Part of a small language model's weights.
Size: 13 layers, width 512, 8 heads of 64 (2 for keys and values), 53.6M parameters.
Architecture: rotary positions, tied embeddings.
Each number is 128 + 24 x the weight over its row's rms, rounded and kept within 0 to 255. Layers, rows and columns count from 0. Numbers have three digits each. The size before them is the row's rms in percent of the matrix's.

# layer 3 MLP up, 2048x512, rms 0.0585, rows 1440-1456, columns 128-255
096:097127099084165152123144118109163164136143134081144118120117126073134137110102124077099119139140107104110119117144112115137138134079130115101126131130116149132149137160155160158121131104129099136119156111149151119153181117085163129108159132086141140131139115126119107109080119123134141111116122139120118158145154156098135163140145123130110133105133076133193084138122108121105113138077
099:129124117138105123123113148114133137142156150153151156115155139106126116097153106108154116102124101165121101136139136161136126132124132104143119096089097139131129138112110155098103111115124108145144118088114094139085182100145105105096126164135083134088147073105120092143082107185117122176119110145111125129160151149109072151140167151143134147122123115150105091147147139142146140124168
099:090129144160151127126149145151137142161121137157164158137114129130118121110104132134163093155141153113095113173146196123143123128128119158142085139166112132144127098100123110157172138097134132130118131144176159112090091141098165147111157129112150163107089078112128149109100099145118139143135119131106113136105125142090131113109153140111129099132185140057184118193109096126095082119131
096:140152083057137132163169178146120154115098095153143106161106128095116167169122179127136130133132110092162138076111111143128117147130145108080130104115130118119097160129121111092124131134141133146110132125129100103135114097150155127138144166137102095095159110111145119189123076165106121119130138153134103131103087093116153133120108096115119111148129139163139148134109137140112161062161
099:139082142133131139136132112149127129104139161116128146162105120122143142107102083149124143092110156151079143159112126129139136125140143104125139081129106146157135172114135142127159116098151109123120115144114159165156091133099118103137125188126096119131128141102149124138095137111141105118138143124118151089130107134120133178079132100063126151097158156125095119123132131137105105144123
105:112126132133107109130159118127122122144122135162138116108112136139140147116137132120100102139160160130146100151151150133113102092113115132099161117169094126107127085160163091147137154161166166160117137122145114105137117117103110138152111173167139152129117150146128089140147078110176143085116133123137162137128155156126117177081114169080155125169080125139112138168095125093106090138154
099:121158122124117122119132109099160116157162103127094114132134155135151104156077172083139125156128120137141118136130127145111095137153114101136114122125166140135134157125146174155100126123129122164128183127159141128149166136083122126141104128127144143130130087111168113125107107119156152125109141144093113109102134132129192148135139145128102120135067134101165129132114156099155119166123
103:116177150119102100130134133126143152137120127115136128128125126135110132133135145126138126143138126119114135138163168108106164143112111152156127152141124108160118108124071118115124093150126153140154127151099145113126082081160063117090163129118186135142116107161169128141114130110152118132132099144147126143092102147114095079084119113138128122146159125082111130131180130139115135119146
101:144109129107122152110114124134162126123158144109164108134110128125107107104131154108160128151156117098111104169122139154112087166146168100112153111116153175112141094115214109132087144113119078116113142098116135168130110153139127137079132148117122146111145135163141098151139135175138133111074142169118150113167172116115137097110127155137106087151102122147125138131110084118125150123156
097:150108143170184137155109127123158148160159122142134119127120141159084123111157121123107141090155126100078118144116125105141106134174122157124099139127110151077104133075107129106121083070128152129161117095124132183155094119125110171128099142147107166072118129135126151102133145182125159133144110108140132143126122119113078147157145114121111118147144102134156103135128141058100163133122
099:156117109163170145134095102153112135114184126122105093159159147152096100132105147141068128109150087100117095148083090150128146138116171142153131087123147170182138124089141105145104136112092201099098118120136111164139146176169137141153151139106136107115134119095114141124142148113139141110180166127137127137150149070110149106135159113099158108078114106118126105144147123137171107174118
099:106114123148124143148113120115118124069100140131151103142147103124108089096097112125119118123162145149080088168115130133124130107118177116133111137112187099122115101111123111160128120106161104136123152116155127125130135159151140143099116143151161106118091138134166122146160096137110123149112137129177166115131108118152131089169150106150080107116092097087106113119124128134148131117122
103:168094146201144109185123181094145115107131098108152130143092122135117082130106156097169123113131116102127124127127146115130158117166124147121093106148157139136121093129121146100130126129110129107143138116118125107132144074116146108147137179174113135162108145103065144123099102090150113085162126136145111156144119136096109133169142106105089158131094143121105110146131133104090133145101
098:119103145130104152109134161129095140122098095152109141129117146130136096090105113125123145115158177167100113147145116127137116158121153127089134102111124119117115112118142098114185155158127172110091144112119148115161099156170135090125130127133115170171136126109116128113135117148142153125118110134119103101105119142140103100144144110098179131134081082150144155137128117133133105133139
100:133112119154070160122121099122097133144114081134123138150123149154121121129151112175164135101169154095123135093140142127117116135141113108172142118130190113115123153163160159151160156125147124104102114115125123136116122132102107115130185118158150173106147125135084146153124140118131105125137184117149153138119076093139146156147184154143145146109094092118150149139131125151103161127079
114:139117162151098135119150152123132124116140118110139114138104101107115173092136134121099141154110166147135128138081119143111080105128136152112156150094105130107175133138126131123132153123136113153101094140122112107130114175136140160194137151104147110084123121123129104119142107167119112167167124141136145129148112111099128137161125166137083120121139159114148142121128129184137154106138
105:154101074114124157087164105111142130146095114117112139114163100128144112183109105117186152128148141158122066141087160121135164124127089114159130177139128081078109139119102129140114126125155138108116151156138135141133122130070125093156133160116140130098127141115116104135094123126116087117088101182163127167090150119134094177102107150111099144116130168138103121159132184150079111113135
# layer 3 MLP down (transposed), 2048x512, rms 0.042, rows 1440-1456, columns 128-255
096:135086139138111122117139116129123107158104151117093148173108124159121143148126096198124143118130148130134123098105115140144125144142111111139093142147108165135131078124161094120129115133152141179148121143128087139102110103162132121140065140134130094093129115162136133091154129116145140130113117152151139122129107129139145115103159150140125108102128155124110155122060085104113108114139
103:122107180119116114152105068093113150103102115134133132159140107127161158121120108142117142135151117154142136121132135118127177096080135120183137116107143141160189185131150114112126143151128144133149130124127127122099142100090140146137101096109124114146108170077147115182116102114169117137177137143153094160084115111125106136113097130084154131165119137081106136124082153130138119178144
098:133140134107178145136117083146122112133081113118117111098114130091122084124145145071148121161121133150155114114110102131082078094130137082095126147128137146100128092142180157102084153138077149118159120158130112154118130107148125081129116089110142094130108113157166120111150115097141108104157124124114166151128158157147122140137145131174137131117095049119154125123125147130125136150119
098:174144129104142127139135133091097105167131146125170148144097094134151136106074116157157169155121098129174126136134106136137115143116119136127132167098156095126101135140165128139146113103124140134159141161172129134129114093164170153128153171121091149145128134122083122191066134145100167138148140133105128120153145113109093117120144099134151139104153112114115159154140143137156133087146
101:159151105123151154118151103110120115154149135118131116100097130112107133149144169129115148136094121110135097151098137147167108166142130156145137131159124130111165088176126147108140158161115152126120073101125144133139155082161070138149136104132157145131151084124101125139129112116117122130167129134149167166109106112160148142173132135138116109101068135129132118126080100163118158110115
107:103115116138139109119153158139116071156099142097112113152126122091136128135130145146091134131094122136156136150159148132147140129121133148133121119109132090126101171119155076152124145138126116149119089106083109116109105153059103144145152149123103135126154107101178134141101112108159095120154120134127137074120102106121104159134124139117159143136062147118172165083118172112098125156116
103:143093121170118141106171110141119169139160139161120120104113142188098117089108112159131084133148111118100119120141130146083137126147129137148126129140130078145157113121143146133136161124122120174097126094127146104158141172156128110117136126118110085134110170067121116165137098087138115160136122141151154138114124138149138155120136173141144109166148107138118106121130117082102140126146
103:159093141148153155189147136141139114127151143113107119138129104140109123114156169090128140141139097136116135119139126102111128149116137150143120151153108125171148143113118098091110109157085109132104133128145159134142128132098092150124118145153097168108130157125137120158095151081152117136171123190118124115129092114130097141132126110122141135112140131126148127116080091145104109131145
097:119159122120168121100170120161105123143113169106119157128142133110115127176138147123117140099136152092117182126079106123135129104143121165133149151125106097133124135105114157142119133153115141091107084150154111127115139135145108133157108120087091162144125129077118134165128107104115129123116147146154135126127123147152142111100145128129133116093142120136116132130107130112180083103103
096:136129114140106084157140159136121141131081122111141189093138126088100117154131092122179156173131109157128113144114109147114161127154113123143141139135135112136151117127166095179140126131108129106081139123143122113098145121104138130130119134101164128169108106124118148153130151111110118115099141108122096150104129131133131137131124123124108180142127115088154091153107141138141122129152
094:128102123125145164095145137158123157076127161148127170095129147137142141136110109098153151138138115123101144135093167081147129098140160130160126128114136123123090135155095101107134128151174093129103137149096093114146149131082149130097110106150127134092144184108126139122130096173137125114152144097102139126128137154121116149113128174085066156131148114114116116106120101173106130133113
097:111118074120144096146185132125137154138105140136155102159111136120132143115126113136135160100116144085085149085157120118116120168137087140131114138164124144098161137112127124165137115092112108151130120139096151144128106123106106132137109132117101135143184122132125103117094115180135152159143126139083127129118189097163119113114103146107175097118099145163111142102091120097092139133104
108:143131151106125154109137134146103165121152127134122106118152136101102082092089073119164095140140147161104117170134115077100111124117178165074117152143160092119112129148105143078079174114129171124090126153105145129095154136137134137136137150152087142152117123116142122149129139082083101061111093157112146117119159107134149090149142169148170107115135132123078084081150131152126148109120
097:105122123121099130120140103103127154141112144123136128120105121117131134135144127103110131103114164128153081105107168108111162122125079124090148096120122112126070140131130151141110123129074133133138127088153094106124102135088117140129130162108108139084140170148087133170142135094135105129078148082131138093141149147156145167124130164146132116135108100110152116133122122123116176113106
097:102128112164102105147114138157103134118074117097132098153153102154103158158074162133082136141138152114143102126091145076123092119123122105095111149142131145109154127140135118129114092121122147130169127143119152106141138155126171123132150154131128124111107121149134129098144128151116120122131114154169110118087127165141176125127191145122135169120106175150140088111126105156133133138108
110:146113124105082072167114121134183126158130123130130102126110155174181157125123098145138099134118092132107086150138148096073092125119098151099122099092152119132163123139188106095083161115131156127111168121097143135114122133097160118100112088168128134156161112119185093123103118127096115168135122124115139136152100126116149125122128141133143118141063129131091109146138139096108101122142
106:162096120105162142113149132146083102150148137112132141166146087142155112116098123147123110120184109071094085158151132113145145141157115120114086121124130142168117170117135100120128112161178141092166149157134159145119147124145114125099143137111130120115141134131129097105193132106150129151138118116103083155138115112134146089114167098121158133144139094107142134121118090114154157139104
# layer 3 MLP gate, 2048x512, rms 0.0577, rows 1441-1457, columns 128-255
095:138162118139114097151123113121112102125109096153115112112143158135084106123119112116168169142140148124129117088131134134137179149116111093157162147137109148105110124129136076115120146105128095095130091131124113141169116129111155104148123101131159158120083151118167119132084154149153124117133118128128104136089100133122144108114138142098140110132134094109098081153136141131124085152133
101:126111138137082132189126110115119135170132145057150057138128143131132090124098130112155124134113145141145160165107086175137135123106166125131122128139103138185130127116139122160103123144111074170107129121138162138140121170129153158133135118129119124131091138129116117084122142093146090111143118166154119121108153143145131130164136161128120125122163111126128169133130118133088094127141
101:127114134163124116104181084118115117116122138121122116107121110141134096097157092108092127134097122127097114147114148104088116118127083142152134105153150185130170146122128146125139106168141110092106106159131127106143176130066109134137116116124133159135082144118100133090138128129134141116129101085143127145175141121128162101154153154107159110131153102128083091109121107107164144152173
098:092116133139110140118161098132114135143121126127117089137123148108104129124132170142137106147147162154140172109152130138118134140121125139189120163140111132113135110145147120134133114129131115117135125097152157117146143126126123118116096065092122145119138131138130096089147090127134100144137092145118117142105146132115152103154142139142103119154164187128113151136119129107121110118132
101:125133113145098109117128119166070110109117122119139183126089113089114122122120116127111151156071143129142130146125107117124085159135082120122122106122109154139123094153085115077145135146136149124089126094120154149139147132140125113121121133099100095096116109104162131135141117123187121116121083121183165105154172183148136131111128131108101142104112113147125110147107109120127140144135
100:135153152158115133139128158143147074115135147122141153127122139135087107122175112127113135120112136129109085114098147128118097102092122099165154111143112135125131065111131061111150119109122124115114175122155156103103119130146111136132110134127139118114151124134113150126147131118117121087119113126135116117127130101150127107131120135106112148121168141150101105115075131140132155117185
103:105100094106142146163101116121128106117117157122075085112155148110170118128131112119150082121100136103127112140137148139182117150128143105136107135115105117115135127123104109159108102133140127142124105120160128123120085160076107147105146133138136113126116176079129106108157140133084148155128152131187103121163153144110158128160110080141125149105123143137107129115112128162154058143108
103:094136104120114144135109107130131132127115164171118148115090121119077100117116141192136116113101148142134104144146134165155076065109116087150152170170127104160145162161145141133160113138129110109111177161144183096151116151110095183122145106152130147103144126129116119123120099118146098111151095121120134116146093123106126113109122150081121137155085148126157148129115116126135107101128
094:124145135165154115104156127080093158135125169093131154112122087107101115117200153085085142133093164116054134141120133081125129148134155156103152140152163099080129122134096085090112133130121161169141107112198132158172124167127153126151103145131115146152114132102128166114129152138141156076168095108146120143139129127101133092107140141116113118165146118132150118119112151094118127112134
099:155127143176104098108138119101166107158108155141141104103139118125134135136143132120119128147089134132129137089164138146118137128139117119060130168107151146138121126134141142133158134165156153113140129122089131121115097120101154088122125123116125153150169103131162115107083136153171151136118185069153139110081104104114099121126054119122138105112143098112145124149078152117116139102141
103:104108093087200130116155123135117186144083109097132123154122119118138079145136156175070102163091129155120143117086116110104112146075130099120124098139133126144157123116085137140118125118122134123121154144127141124142120079122159117095176145115101122123104109089153160141115167138113120149155131084181118152169148139147142107131179080094107117123114090100149082134101086087107107091127
099:099138169166163095166107141121083145107116122163127163107150098125135146112134172122098084104160144151122127121169147170153095111111138133106134154127099167136090118161099126153142120131164127110118149106102127173105098119080129115135111147145129087159124154126115132154131145122200144150079127151128077091147163169083142101134120152101149159145128182116121149099156127123151155120080
095:123141143137161101131138125123144106113136125098135123129127116110135136125155120107136094121150106146109165123136167115140132130110125137100122107096131147122131118141141124160154118143142114132118149138129146161094141141152113145146107120120116155099170086160123144141133139128096129146138143124100157143114149121148163094152151086178091119112133140159150121126084110119163132103132
098:103173170146165104188127121141148132105154139117125143110125134122144127101143168069090172126142117145126108142174128073169114169141141151087121161157076154113107165089131155127104150168088123093105151136109126146108140134148129164162093142151115103153109153112168110095099090134118173097146131068157113123097137068108152136140096137127150091116114130114086106135140157081096128120161
112:117098170126149139134174130155147140120125168136165114148052125117124105136114140119154129109082163127072149145129152123102100114125120156103149141157099121151109131163164169114103154150116075165106096135126084159087137136127094101106162138097137101103098122110145167114085055115082126148138111168155148105088111128154094149130139125118104130128144112136117152153135144100163128099128
104:126149131185103156136100090161117105143133126151143117098110140122119107128149134102153154121141105099127099140129077145110179152131132126077114107101130107133123116118123086177137165168122138132100077118132081148150110127153074140068149093117137117095140147137148100090088154134136106129145134125133141136086165116145133135155168122176183129086139129124094134112125113133143076131144
098:171185151104156131129114129153138143131109112084103126111123111126133107141125121136118113096147104108149133125070103149137161138106103143130124096148169092099093079129145155149146114123126080139105140082132131115122112114145129152125162109128092099141168147114154116128088149141164110112163128151133161173131133126170123110177173134130156152150125179155107121142122123159120139096109